python train.py --n_kv_head=7 --norm="layernorm" --tie_embeddings=false --init="normal" --init_std_down=0.00258 --weight_decay=0.039
Each number is 500 + 40 x the weight over its row's rms, rounded and kept within 0 to 999. Layers, rows and columns count from 0. Numbers have three digits each. The size before them is the row's rms in percent of the matrix's.

# down: layer 4 MLP down (transposed), 1792x448, rms 0.038, rows 507-566, columns 112-223
# up: layer 4 MLP up, 1792x448, rms 0.0742, rows 508-567, columns 112-223
down507 107:465541467525522562525473436510417485501525449506448401515496494431475484515472482432501483525506523493478538505436489486475510510540488566501481484451488498529524467476501456492499450480396536474495485503422523495476486497519481552514564479485446499480459572532506524508490473504493494403418492602502503566542516471482549542443574528464
up508 108:523435596507524520567481450520529525443448459477506486499547534513479462560430460493479434541413482466550564467511454488510559508509553487527486501447474456415462510547498527456489415480494495515533493488487472497544546558464462496467527546471526456516509492528519533516514498471465539524463479550452443540547542564514525518497501576479
down508 108:484455477489594474452458507513474463532500511448495474475473466539471450517527515588481450519504477466483506450571499528550502529485540447473459593551497481466445488528518457564513496523514509544488511501429448525594547418569496501471546523454559478419519538501458525438521503582527516511483594491419458521493536447491539506527542466467
up509 092:561469450544512474507529467445520490547429574523535490495548494462519488459477541507502539443456516476547493542482507500528572429489522531454516518450495473491455525490506519531474437451480474551557488517530498609535532582401526600547467531547510483497491433459470471462571497544548491541521473469439482523497504508512561465507507454495
down509 089:548492408568564479506456573467529518540455533508532429501483498481504511469540478486518467509557452503492525548425515510515513542490361467481498470494564466542551408443544524498558497497548450526483493495470513469581453462472531409518512539434497522499536601558541538519483473473520491475541529492582496424542508489483528499508455472527
up510 102:488499439496449517512490456531534562527532492518483555497576547409462463472450519441444513540477548542536511492544466473431465454429526498483521557530466472483538456506529480473446468548437521433475545547450472480481463484604475469544498455519526482485502475540513495516511492498529526431523612504490548515562489417476563477565529543513
down510 103:499470498486528435536469467555405455462486452546460473425537490505486451622543519552542549479458502525526434508492464501494505569496443479479498513475505437476475538465485479586530564561563556523488497497527515426486483503474477507570477482539490474505458465480484564492477508482545468516506527504505502424556560501519531437490493483495
up511 092:573477469523509552353496427411518500475538510505556512599502462493493477522520524514576508498494495507529487534513480512540496508504516475549504473527433504505512518471462495500523529441496451491476547532504466536471493518513507494501447483554454444511533480445527465485508471468498497456529438511465482465448485425485514483483504494464
down511 092:503538506541482412526447559534491497445515492495497438464513527487465433455483481529531472533518478447504485473504480494490425505508450464508528478463535489510498449554476495500525457510457572505489558504514495417402459493517454548499519512392484585436524595559450487461450513451528412520539544500522559476506476548539505481465543517459
up512 108:493490456447474539469468524488505524495493509485522524580553566485552474505500554558502495517480517580513505493527521486413562523509494486528502502535483488433432473529527476408543475543446516544465448492496499491457503515533491572454495443495539478499477527509497538464601550521524501474564489541467485488466488456526540505566468564534
down512 111:472485436507525478547540533417521557478495477529480489409466410522457502558492424439455478541514487452442467522411482509571436549493461496434525529468468498499503503488580503556556489469575494448503510488554463504480494543528513429558515549484507524482507496453488461497432530464491454463507521520539487501524530524440486550429518532517
up513 095:387541616514494505522486493494530463515473475435492452465513488520498489410469533449538477488486455496528500463561514481480509508444528547497480466517492482492476561494509507432502510517439519483522471522449453483499542515532557426470501498468407521502494487547506503489511502482487431491451498551485448515543489560489490547541550396503
down513 095:476477523512516507430515485546532454569477560533423486381555455518449539494561468500502480464490501493564526471513537438458551539552449464503494475504484551492490457470548534560454454481519491500489481505539537486575491469448464521545394497482552525555513424422479526541513499618466541522468507430551503492391491499508484485507511470488
up514 119:542533495533505507525511567506516492439505465513527490522463524480566444490532525519495480464476473489491462544429558545482491487458498463479505459559537508407471530522442542451597448528440522475454549536531487549533526586514394525454530496489383475545517584488532489508453544523489483516451527404521473526447501492499508391523540479472
down514 116:493455486458530565447398426562505513505538504536416492455496386527479466530475601520541527495469521589481465485497479464440455488532521518539521528517497455482427524498512420552508491509525486489506510453462494478541497512539463457491467471554532531461458491525541527525525480435540575538559482535485486448506464485555494489425515466527
up515 107:493519496478538513547484477526456483469424399496514555512502502462478548548467463464539463476503517474525499568553489523518543503550587516576515506447477469397514468581423490513428473445550429546439513502464469506568528532527510487549480490457480465496524517481570487516507479608491490532556477494467510561475455564441502516524578507469
down515 102:542518556527452533531484520571538526515458468518578563437494419493468499443566457477515574572542483478544500479575465525493511505514449526571478494511444457527496554441516522621530497464490530520481525521485560501411461424458523547486505487499511464547496454452434447456538522488435453504498477514491538451530485494530500466495480512463
up516 098:455391456560524502444475481546567503530508424514506530452495428572470501524503465553437494520468499483533418537569439439499506573498517518542538535545561479405427516508503558544466535522480486493510477527515503505472558504478551503448470501535512557562507544545542416517535506479518498463555465491522495512545438462565480549484483460483
down516 092:536501504530517550518525441498555499538445564430531466469486504507570545496528490532553529466543523447510468494518531466450440490498480502527355455469441549554525524525506529459564501451515526443498497428502536519479474497426443521569499519488479461481538519516450537441482497502427495570486502466518457471477490482493523528528511481527
up517 099:466511512492534505486466463461538559478477502479539542541519454495490479454532586476570488466486514523528500473542435448428572591471442468511490469518425477490474526503455332492505624560506464472466523534492487524471517490449501516548465458472490596476491463490480435460540455459499470536447450413514414497537410499400450515488510506516
down517 101:512481457567463540517492501551532484449512492512485494463479500559558520551500438476481469521508527561476534440550545530516538486609503513486577509496494455562539483515485493470531496507435495474458551549489503520442402425542489439460552490539577427528562575458501549478510467522497435582544504496517521525506493491548493495518476500481
up518 107:525467437506529466460564440536480451459443526432496491509453550458463502438422489590495483605515495522551500540517532556512437484493551538509510526527548538514509504426501480458454508504587561485459509501487529480484454514520548499470452437505486521477492430509471550513507545519605530599507433496473523549547499531551553457514510496467
down518 107:490503515568452531506517558471509419492490522501531585492408500464521471506453495521454481437480444538512440520533492452449514507471526556521577477498510473494543529526481497522491489573558496508494506480466500434532512554560552456550512507543418475467512596431512538416460504436494466531498499470494508471516466527448471497496510442552
up519 079:529503563450543541526477572505533544448540569526568474559542515488517525547494597553530487439520522528558533445498530539578492552476491515515554587493505584493524514547491577441543423507486538441525481474533495491472523451493482413522478489540523517486508464486535508497487468459462482482554462460567517550545451535490532454511436465453
down519 079:541479423465466475476570528556511481490551508437529540427431560466476476419400488469529474530449554486496449542486537491566473584445538533454505448492563394448533450522497447468450436512568456541522480494498540453498504542539512525483580515488475511516482490468462438574518460451387465515450540513493566414459502510552440454494520524516
up520 099:521491485472490563463513595590561599515531483484502507476547521474496414429475517434470559506516478547428478446461494517434461458496467476508568473421538542464466507541469461542508518497547536539463475501562475502543481472463537480465493403548491514583556481477585417507442508553482463530498502485456471533468511541558518510546462554502
down520 102:543539459474468463547483483474475543585523474482460488503452504483580495504434424535521506491499482471517501548497501522544488502510438510476488551500484522480513486508491491505536439404484494494476440507451472472502504509526517453468471471510496518470475511466465450471475501534451444477541486434456431461508508486515493507560563513485
up521 097:562554424523467516549525470510458574450531435490508472446514533519421504527546539434459593466501512510505455607514505480490491508494510512506585538531474525462522480476465519441508439494426531521477540485502516491494511529502485473539496480475494400612511522508456589516504526465490496583555532450483481471512546484555509565517475523518
down521 095:551561477511474444461540532459476427538430575532570513543475484458534532520522495574467480470449529553480552497507504481521445429488519441498520486436482489497485516540548463481457508553539529498527465511522533435450521531466466438545597459518524475459432479542596417474466572470533473580554517517460573534489467505515508395475518538508
up522 108:463584516524555529603532518440434545484501553514529466548491502499473506483436538499542475518524534545567431467493552403510460502547575461509487439495473563492445470432432482562461478490530484447458555490549490513521518409538507474523548483508534532469502548425434481544480498552548499517542517398487456483525577513510522498554490537508
down522 106:535424416482479480515513503520522521596504501502443495462464531498566458444557511575523482532560467428528469521585532503520509504434456537518450462452523452542505508499534520520601428530474533545563504456479515560509445514467409457511485490477513483504487450433500551453549488508554507474417501489490553453533480509464457496453449459510
up523 096:496434544510471463501486493486552534503549564525510508463495449538477571500528507440407469511524523499467500450482430501494541555441526506465541464555590522501436456534416528526462458586500582463477537460498495459524513463471518529458539466497409522560529475540515517470510438523556559458464459455488548453527456538508527479489504493493
down523 097:508532471440505530492515484451502484562473506492512471418473510451482551506518534608528448547531439491507456547506542510506531496551480469507505483491486437550537481514538504405519604503496497477442499533485531434516475502505466525480470541473586488436497514534471488515533545512539545506466593533496505557516522504549453436541505468512
up524 105:523533535412523542495429525546492480523511488556513406532512487500492497472532547508463540508490489520431510545410427494460519489525462490461418484496584467416484517464554456586537478510462497462504493521462491518485524570505445486381562467515506535559476431585461556477480455493478462458451520561507491489476518456447440570534489526511
down524 113:504509582501528492561431465453562528484513479500500468487481464527499546514486536504526507462532545492497551490480487524506527482500447504475501365494463503557497503479470491535490604510534543497558457528432469494545459495486423462544492509527489430526422521501478530529537539526501587565563512425499631532525559505487528529479481547502
up525 083:534531499535532474533548514497587490548505504546451469526510474512487457577467479526510526534489475507445463536525554441491507473485506484483551541570532491482427524477502496548470467454543463422540456562574507504427507419382575439442415492444551484550451473557433538525457451528448498506541453558518366563530513447532464476505495564544
down525 085:517511495494494505611553538497478580517503522502465512522442528516546460476443434440541400534495493507453455479552515510485546500496483465506483435521524487468427508477449523522488444520475486496496464529507521492466461512526424471518500440513497503561504509488540498493454563523490491480483459505477420514508514555540556570500559420441
up526 084:501453501502521556472533509466500497552512592494523452424496458529443480512531548495507489486482437477520504475521475493482484510467444533494509547514424484552472542466573498544436462490488513539516444502471482485603534489466481420492499433431522540541507512498509427475539527498564503474484529442437544479503529552519471559548494501479
down526 090:469586499526505502547511517504476471461494463459509514538549497559506453503474527530517530477502450433448457523526472538556472551576501458500533420524507457507471454596538524536520554504513481509523500469496542542489470550481551483600481492446510553509494495502545478441417441507533549587504476521546482440465514523529472590460489579467
up527 101:513544502493554484525469497496511493528475532551458519558457591542562495550510475460476528431571417481575456539450503476474466498535481478520511473494499488461505437447540539476465561458446535472479519521535571583475507453507510534519536481497419539523518474592533490508501586502585475493467493487559572439539523563592550528420455468489
down527 098:554534467535441466491488472430450446473495546527510492495559508471401541466469533541567531487534530469488480531461524503542470552432502500442517491474392487611521608523560490465500479475511520524521482460484518474536481456515503517478552494534561515456500472531542491441502515431479538525519427536518567533453475494520544490586530482463
up528 096:406506448405470507514505540487503550445462515537424473566501566549538479517512519482504528539542526596495436478466495536502503465499594495504524456517518457466613497498498493532522519528434444443530547537513463484508469528533439390479575486553490454527515517493504460465534467467442483479539510402483480522485489510469499510484469462461
down528 095:525465525534457523485493515522489488488493564450568438420464479454502510572494501496495461437409469451440490555436503594500456510460499462426470548453490405533411503497482521493439496478539569465517470525555565520461516519534477510501522498452556459561579476494520509522462599518513465466476544513483445465479483434504453522583520541501
up529 103:557511459491480557498555531527432535487500539515488505513498507480504474465427559547500505488571451499521515455503431424472510485430541593494553550522535450478507470524506550506506492468477508527479440514572481548509466476467527442457447516581442521491454519582491452461484493553528501473514440549491468453508499558511547505506540512418
down529 102:445364490489495497516494419499554447493490478529486527416439513493446570486503556513489464451492465463536496526544508534532497536491450519501493511516471499424479466547540414485567539499588457445524488492509515465542474484495508532533487548524492446522480471503533538498527526535514531432473538546601590535582547530479485502496504437525
up530 102:495542575540498473477505436571561495459472542538502507559462532466549447494522487483541450512553462511482482522446563485491491535407445497514528503550483508507414455454439526508444486400578562470544458513462602496537411486509456449544531532526475578482508485486452488476501472579487479496490515507473439496472474591497493483462466530498
down530 098:465493464380485448594486504488522509493523514503499448517543473507521436582500478496470563485490514402445541457568437490473488474544497532518490513457486564499466616437496455476530456505470513545491514427543441576438532466529474516546474490419478513475528464443530545500534444506523506507466478535500525491488575523556520511532494542459
up531 109:498499395503476436487549509470466415494479504511516499526535430471509462491463489469515526532471478471451557430591514473571522414507539497505480446504452527441499593472559472495522592523512568464592446550481491521614522558498472563463483500442498519510476437477400461512494511565490535541541526450538493547447476555551483476485491420458
down531 110:496537536446500536482446470485495552488437445480511499515440454494460491465513524537510546445481460517479413531528558522494432601485501530442501526472597512535508433504492537428490413499563468539504551524485502448473591495483534454552511547538528505492475445523534505488608533410477465515454498534482530489493538500534470480502470470476
up532 108:537473538493527490399483524390511497444512570492444507528577508551546419538500522503500505504508492472463526518494526497495463443431571499516430484524537464445531548510474405497499331396533466549511390442509436481479499532415505493487528468480546512553533500518548533469459514581483446509467575544560542430482523489455432511476431499509
down532 108:574435535459506512527516547421474432471489483450525404462503492481457538524449548471503441497538476453483478579454547510459502536423454494484533570490438442518519434464535505497501459388443540498480488499490581553495532414420463437514458441527493473449478455552475511530548545505501595495511512458498594538443513509520459440547499564492
up533 098:425497517521509444523519539524444471558459464512489466483530519469510492498452463541492522596490554506437449521517509433495464497500549455611526612568524498524494501471542482500529484515529504444530521394563505507458547503527482470452461530458460520518412476545446581547495522445496570570522542589511413557559537479536554473495556523408
down533 097:445482480416517508508480488509499500544414594496514523521508548516493482523511447539449459505518535531533479522469508503493467440550460453490494475461420463529496486500497499486557450472519528472455536471435425530509518506527568504447523465511507463549475480455510464494490446449507458464468495486525539489408493514506448527428491456540
up534 104:609541444476516499400540472449555450452512522515495437485505491547538445484500542442461452497518504558537610524431544536484550500480466470475533476529485464526453508466507443546492453459526545495531488471477483500578495533384531530520517478508570517523520541433533508536480506533486438593472483483474493513523514441520494419441476479456
down534 104:494456457520447503487512427528498486493522501532422471427525515520472542585524485536424652510504522530553497476428496489467493462399472483493474411548505569491553494535427440489583528512529438529537513538504488484457519449469392517574463495617509508593564465476460537515524541547484485488449528502434495521530515493525528533522497489521
up535 098:465567532420478488476478544476528492556475581475426511513440457593457520492474457515543545505456435588567508463479523488452479516458497514516492542520465453539465491495521528571464556477476502502528491547574539450468469496492560557519531494500513503466499491482516491514495506535492465523487467511473517464470491498517513489491459543449
down535 094:495459490523567457500448471507524471474549545422470458551531541469476508459478466494496537518496473460492470497518531462494487453582476519538479516438486487491552517531488414492554456598541561518507569500501519470544508535512500433474456482508469520528499550522609491519458528526487505456493442478458505513485513440510459521490484438540
up536 100:568585518469444477545577534527514455512450438545499451499468513507446497462520499447430432569506465467529470497551495433478504464506520464450469488430513507490454461457523468464508462470480461569447500431497541488507492534482492436515532451433468528492540477489577490463457535470592549449522537564543481382493532493450512451449475480422
down536 102:464466553510511534500515407493474471578490568542470507459501450498558604570486502469466552464524446535471523446533537515485499518499459473484432514571525424525483590525458517477495574539546518527445510519501515517515559549522499549381474472523484397505386495492457532478493439498466462568506489383471564592503471524515568492514510452563
up537 107:471510493473511444504483548508508501433479486565501503439589503443486504556491541474504527486479489480545460500448493382590498402474407564522489495485440430492485478499565436525479526481460528518475493491544467519498489564479480485477479421470469543454530501517429486550595496486498489385495503521552450484503573471589538540504531485467
down537 108:534533516501541479472533491519484480566532422517524535533530491518458541523496432490515557558497497509547563443512534500504503504511510414517459528486460455507514492554448501545508509496567485453455538453473416522431509490532554525522512450485442476450443530471475434531487470538413413570541470502472560487504545542536544474488483523438
up538 111:485506503445503553432471537519494502503552471415500458484547526481495471505463566463544576513465483463549503548468495458463537495496445530482500598509554500444481490455467487483444456504509497471521510446527506494498481496474427535577557522494484456545547530510474562515537501567576564512613564579474529531444541484512601481572532482496
down538 108:465467470514482496490447442400540531526508509595582476471514502517521515524489398551522522498506523469496539483496502488433451518463499537597543536487507513549451583517517498530459450517474456521564521528445517552537559437558467474459481516470482476483494529451458510524443478501547485456481459527525485511568428502514487525524432488490
up539 099:456461483512494526503524569530508523510551459428538547527561480385519485463548422503510440431511476584485511492510441488443543510496488446527443477492515538513494483462521469458500434448470456524492526448437497520548459549603536506461600479490482482495585515489471491496518472529532455461538506503481483522429474556493444429475444532511
down539 100:514581453555499433496473475442540537510457479527450488531564552499528474526482499469539463507562524439483494533494518479491490478564524598495452578514511484517546480571463551487551504507527470533408461526559597462459500566469449436504484514560440525493458529512502544493500509512491556516463510499555532551504464467533589521546475492501
up540 107:411478506447519514569517529537492529470454456546533486506508518510538441516551491505527510573539536388482503507505478539529558511465525472495481519528529568512441466457480473483542487572425458551502511475524544497489474462443506489493459462490431569439449508511524484468454578552553534476566528470525478482523489503552507510471446519436
down540 112:520517464490464434498516483519471443479590484488483525459508508489475505457478488552471470435513466511533468461472469474552517442534526509456533517477537502480471484542509538463556510523531520529568508500447459521550475558533455469423507478549542506579473501550480503506517508408501525541518498522470487535505503472435534493512483547509
up541 087:491541479529491495472545503533516406499460427480530493439517506541501536480493507523494612462548487562481487557477416535467514433439481507519446508509555454496516472498492514476484516487439482510543487514557475488571583557466503466508495508488528515559489491494493511499485502450471534488500522520454516490554549533557502547573514454464
down541 086:563458489546484499494512480527389544432469580478495527464504489477475532454456510551449480566539502510543432513425514493498479577502512519525510420508417515491432526472467443474507482572537507526506439522508516463439515506470524522453493459493510424603469476531513533464514519575563472537470520437540464468495519473494496424469509535448
up542 103:540547455550542540547494607498521468504535547509483478521491558509546453480479518520513506523518573527519509550470485464490518530482493500537493432565485544552515499520476499540576496513533514488443494538452509506476435538463501474532513480502471459542486470441493582472439431540487545445634454488453488470586468521533482528541477458510
down542 104:514470484459495523518506468536466460489461519495535522501486477441518531485508528474465461534501500510494455458521506516501506480442445450489426524527484494497516544524536497489452542546539428453540495500491541482490491499525575545509468504570525467473482526517514501547521470493538465524496518540463549515536540461457525493527420443542
up543 100:469467470506467524478427554429454422494543451444569564481494500485485517486539518513539530537464456527483530457546517494495413448485529541502523483518495490463502462477473454551542552509539461495538464455470459541561520576508566469478556513599491520535489459420413510492509477529559458498459532530528537509485454488436474519491443520459
down543 097:541475532538489456493510471511550499594489569606467522495516490511533451587531520497543484422477549512465545512428472531504550525547504499565418488503486544516518473450514576451423495535496491503476546517487511394477478527432470497493491473505466477458594453542507532505509530442461535518550468441495488521474556486492542546501522552579
up544 112:500579543459475501502493525468505499507504601507527444553560501591470466559488518464499524515538564503581487521466520510476533464404464494434483543513436530440538458525439509462504490457483464548492579555460474519559492554475525517489486481469430491473512494547495509475438466499517485514518495517454508468559525501536441522507525490520
down544 114:411467465576573458487533481358501569483549469512493444434492448398550457515558533542515503515518435477504483513538515466527444510527532451493564507495535487508466496526503555488559524485518509441484531500516518473499560555503461480480458473447452481460455575543476522485500538490452441466465493495487416520546488531539521515504491533514
up545 100:464521573577524530486534528508567552443515448541553505575435457505479508530542491445453541484482559523542526504444543491548439514494508422505448527536509520507533480520470529521517479508546536552473516580569511468557447542554457454473417463499628499536496481518522464505502528537527490523504536534501492503541476498544450512458428418529
down545 098:480524434464518474515516548509465498545503475511530508496507524514535550525354475482513565487547475524516489518536492539468561493449505506428523448534493468577526502514473499552472476463444451524499493512431484493406482520490518532586517562470411488502520582488523500535546490477501548477405483499507444467480493489478509453532489537540
up546 100:514429546507499437505572540528529553482434535511442478493456485511479504516522491493523488592455472528518538477485513490537494500420499468544446458530587528450429484536519518432515509481528522482446459516523528537530515491498516495499452489517516421528535511516527499432496510503465467542541431424415499560523513491504505475460485484503
down546 098:458476486503507550485493492498505482471548448561484476491545503579550492512512441508533488382560467531515473471438502533539554537554488514492540561524487519502546511504518470502520543526491515547543466585526472504465481486525523472540552486512526525573393503455483429487529501491480512471455459470535509458425530503433454558551532486527
up547 097:539509463542608487480502553557542503529427467543505501441529523540577421505522582442476522455588532484552523572452492477540541496539528544431496490473499502515495508513495482563485507446506457497526533592448495537495472515496554548513500465504504519496506521541543469499521517493497568401570560510487491483512488558518505497519413476416
down547 096:445404469447438441519444428480533504470522564500535598534515521471476533526489483482539463576418552497462463533537536488480483413535504490477449523592516551484547534507557467493517428480496498409421562542563494553445578464541493457490499513481527517474483515390448471439502503472474548587489449464509502517442541527460498479516526545562
up548 112:468457542473537502492472504496531543530525461474529527511604438502494498532494482495543491448417481466484547444487477487501532455443546469513547556457479514469530462530494574500461489599501458363511523514548453520474482455500584502578452487507472495508484467531532527551508471472590516553500524503504530568509522600576516508521431492473
down548 113:457520407451491474481504469456475416414497437490528505472523459469506436418537499541531494449530583504460503478514489469521486510455538488433450512522549468504459433526518513410548474547498533550470493491509484473470523509489517510554501468525472466536496528488500530471498497536498453474500464391473473523535530489508366444493468429498
up549 095:514512461462532530401481453498521464493459491513483521495492457500483533467535497511526458484452488473559561402552484553521514525482507486544444462470507476534540550479472514443548560476451519481573499510512490497481570512528514466445463478592541531524484520481492621555477411512481498533525505513518513463445545462541503439491527575477
down549 094:524494582506488512537473479544470493459531452414468490568544525624501487549520438495531556542521482411510496529554513463538530500484461443539477572476517496449563485501498515516447559528503468580479483492467578458495487490513499491563500458475445459522488487470477369491488561486520447547491483458482528501485443496495499529459585489563
up550 101:546472569531453495483485560525508521608493522538507453531499491493462453480504481522401519541450441515536570479450475527444530485515534488490541474511548475463403515458525561517522476502448450519501453419472464496450553442497469484533482485472465519499489458521508552450488501521535549533447457459454482553497484539551465536543501511517
down550 105:484512477551550507584499525480512504495502556460464534470539527452508503471479500468477475481490548562436512440552516484491480529504444503468430519479537449481511459587500523527507488484534478486544506528519539478449474542549412519518436541567490530519475487512499503500437501511468450597456456503500482525515530442511468508492539491549
up551 094:527518474552503514486502493479453497509443507456530450557421509456522420494434490449461447485476511514506541545502530502476529506475398535502436515501449509515550425517502446468416546435451458494406497477516487459531475470438508491507524479431474500450552510528518582487471539500504460571481444521523499560483481519491511472537504467512
down551 096:457466479503472476477490469487522472523503573482463446529464421467522503498518469515466434504485559559524539453487482476518511520431553467488455516485479520495505476522478511499461543464524506582523543448485537460512477492453555525535481489498630464484470527531557456510468491546560489576514517546513470451464529505522373481475488497517
up552 098:463486465439518427541560432530520416493482512554473473530502493522538508482483505502485550519522438471492477520566643503569472526515478515548438448541529502509543539522473498522529464522562465441471482504510549572457482479437466558499436474428472521505449517447483598455489502464422470545534430525518484479501454506524448457427488518426
down552 094:480492528463571462542472492539502523453562446497504546517513527479439490480539582488537474473481574471422473507441497490467416432546516457550458528519535515508455529469469450501505531444508515529444527544521456428524539485589525475472500574468501544545483460519546521459454478563555538510503595549506514518554564515488546535551496527528
up553 103:555435498463470485476511524520482641529482618480500490479499472501472492541521553618445490530469511521526484583492547480467510579476465462483524535506572454534517520452506517518545463494443520458523461483507539530449493418496496548487457488459442496511482503507546488491507498482533492491511540537541453547550501473493443571537542482502
down553 102:473480471513531476454497525517534432520542424474605536517431468552492516572519477467529499499495554422466495563478500555515515455512532506496465508473526501547510370512499412495501441539529483508514433504525542462500423503487513474454495518514604470496503488487490499486547529496528435442517450465478543486470503554482606502489438462542
up554 105:577428447507513525496508459527578504480472450500510575404533565448522516545512523488456535451473515513549503461522497434477503473505456477520550545512519526556503549530529576524503516577595489503506455470510491514515553488523535510531492523532560511515572481510488560458550433512428501472487532514478553520513515519429502586538551521493
down554 112:526540585545526537538554507436554485514487438572501496481461505580570530508495481507468473509484490566486503494500434557468509565509495508520565462534489504532536421480497508458542534532524461453517485465495480475507488541539560557481507507467525519559428499497482403523517469482560448483549528457502483526536489546464518478493473467442
up555 120:512427526473519493454540480479473545546558477519429526468446494534480518491457471535497520501452505486564536525517449473504550513497555521520511524550473485508410422503449507546500494557485523501593493461516469503487441511472474552495538497496552505485471489528499432586510450504529472477475484458447540472520533472493516516491512513468
down555 117:575550416578478541533535548450508471442451482488526458413541544470499496453556579510523470494537538524482598531496501533478489429428445447495631463428529469496635502538533487420462461427486443565447517516507477475574516450523510520524515524482548534510500486482541503425555481501502506460431485588565430526461532536522506507541502488572
up556 094:481501465519453586494485455474524532509443519485508522530491478469549416558461517497485516459535524465506498527506526512537448496485406507456350511595480450461511449478504467476501539476558502515529523488574416499513482529524515516403498490444530409467551535538440557508496458521492480465500496492500445581446533441562487489480513517459
down556 094:457443473483578444532544521529443491501555457436526528463492503511556497468496539546553501526469504525469475560443480516544565456491608539500515504512553438529555489515425497478481448478507500510432472469452569502429538518475574497562507554424515503475545527459431533500484497479524483500444500522424598507532466552452499552466480544494
up557 103:512444462534500516547427482524519531422499491560476508486562502495487496498489457459427508488522528527512580457483596564562537498467450501504446524558601483542538539524428464445502489456551488490528523449495484537515484474496509475487496518515544508554565528418491545528486422507485468510476554537508516523538483504502482449448462494430
down557 100:494550465565579532517544523481558506564503521460522472432387555494474465526473519534508503502463462501495519532498508482522472525484503558534548516465450514464475455496570511500535484517504527516566499558488450596516425568497428519443546515536479421473518492516496448509481504471506489495446448447469528534494454456442566494512490479537
up558 091:604537513488469522402544526460506620504471565522523435585513485503511458541497432494446474547448433507557503496470549536449417453488637513437470453575522514510492532449473459560570473411518490546512477466457448439512515591467499545515502511560487469459465480525552584539492531565559502506513515561511446543547505465502470546493456512552
down558 094:507489492459542469580486458469539541503416393471451495503432504453455537539513548471474448499460541477432542484478473497500562485544544536451428485513521479427492440474510502550582460455496518522560440506553425498516482461494474525570588474508461494529459496565510555551454490520487477450479498413483609495493474485458528527587428467500
up559 103:507531536507485505516445525498484514514468554457499577500471474462533558475495487545501562517508490455521526486491432484500507375500473420494490525489434499507495486522480488508619520533498478497440498545523575450523487506496511512477526516507524518551481472491461514513536508478527469423544458536450494479520526518466536579491483559488
down559 101:483485402518570408423522500463487476455460521477417512485437450557538520492528497529421503509448564444491504521476478495553602499469460470483488491478466512461529541544473421536485528505500470512490551499527486521506479478513507545454478458482472505498520555588495544517522494475521522482429526511532486476608480481540547523532490544504
up560 095:456495525510468486464466457417464490546561482489518577565478432524515529510547517478514467521416538462566489474491503511553514516570475459578561458529532486496513461537507510446416544501488546504487523477519567539430475490445560522505353433567458516562527549523489438455516467478520537534531485476513503525523473416489561519485499527525
down560 100:488476511537516497512434488533479513481481482409439541426410518475456442522526438508453520455519499524464473471545528453511488509469480491513413633462517528432444534465528484553567539502484567417498489488458466472505448530587450569576506539477570450522486463526537508503535561515554526588578567516448522534495468552514509541437585551468
up561 085:506576448488507490526508482504434494510489542520458503532558356491501484454542541535479495426552503522451526531491526495525536546500462579560476495501463474473502498439452465436500558579529506520530424470645529474534543409495467426485574468472449487488475521483507536521555420496553489491493446495549551466514426540474555529448481578523
down561 087:500529442462532506492495541497495479487501475473522493425455551550550441420482526470498511533368508457551520499496494459413531560432406452523507447421534471469503472527562445566432451497539502516445503495468558539491482535489478506469442467464535519392488472525517480486438524497437439463477585577437548473454496491484487462510468457524
up562 091:478581506510388497501513558468506540485478519525486471530468505503508482454558490514450545499508484500453469538519530470449510527531453505495548540493446485534466528487499462592497482514525477380502436443506538497518520517560457457448437495528492492444457456510443522538513486507525523518463488487456489481460491481477474564503467542454
down562 094:468557461484518499462496473471592436517422544367531475485466499423513538549551420549448525478553455589513513507532437517570501559465572485466480525470456510556495490488462558471551483509509562482473487412502492481482447534530564478523434472499493471496529462504447469482528435538551513500515538619482533503516465505439455509409499465444
up563 088:531478505432535550541501453428522490534448539467545524508559504567588499459461512476533452506502565494472534511471555464545529514490544468450507481478546494497461482503484502476548448523532472461497502434476460501523511492472506535458460476449513473523563530483455525498458420478472487562442478396514503474547532483533553524483512458548
down563 089:414550469534481525429452545450534535529548520531531514517500520513482539504513463508572482524484510525456467511481475511459574525527510513498528540555481514503510547471447457552493445525495506552564509416423476505522512510520511438515524514484465447453503459471550513549529567446536515535462522511503507518478498518516469509471488560454
up564 100:470527480501448555516480462456489499522465566475474473524516501474489495519539508593473483478472485540482537494508466496554474498511457517423539465526462455478448425531472536440452496538555518507569455488499536478442536498536520513449504449512470475515603515544510532521456430480478542590472517478480588490479492579578500522542502502505
down564 101:437469568507565489522548467399527534445533499457567549418498437458537439467501451539514540503467491455510529456486516517484472486540466524513506454474524543493556501524489480461497488461498508435482513554509492593552480456516476539432501509596551449432499582456480538518535538581467499520500506491461535446521465482476595437566396537501
up565 103:540441542537496480448471516579495527471462553525510429569562554491553503473454483549475517556488513481488499514519453489491490541499547464512565551545463517573510509515528593506526580508488543542559493449554449528416538527552509439507540555478511546506493463492539547517555483489493556413492500481536445520505525508511560500538450518473
down565 101:443576451480500510440562429443459548522521579521453484481531470490510459467564514498558549530535485484451525515474541517490552496503475550444488484516507481505489425448461523482470476477506453470485504498493503470517575488503485496431472520510476496480483542522507443464567553474598493488434496478484474556438515523481506528513545509508
up566 096:475530513455456481493488479518490537454542557482530522479488526509459429480539564515450488463497491525449523537469512538486491464472466431513487524510571556480473565543521515545480527475515451503469502510494516493564516449475508473462447503564479565496464534528431534506482526492475492437511522567398497501541532514490480546412504518530
down566 094:487469457451526441520528508486551495502464459524493539478521463546558498486473522539549517553491514539509445468510489469482491540556553495493501439444506548513471529480533490491498499443471497489467518495488442521446414531444451529568498495474524510485623540461461489535467498535481579520470506518507469552532494496528500538540459469473
up567 095:524519553523483513375512507517539469531532503433482475466502479525494533559442527453444497523482470478435445483503496475483539551555569572516481511541489503496475423490535473456546532473491493532451457509466523471473462528491469538487485478506486542498528541480438508551557568610509524426496539506513555531514464524539483554531497547481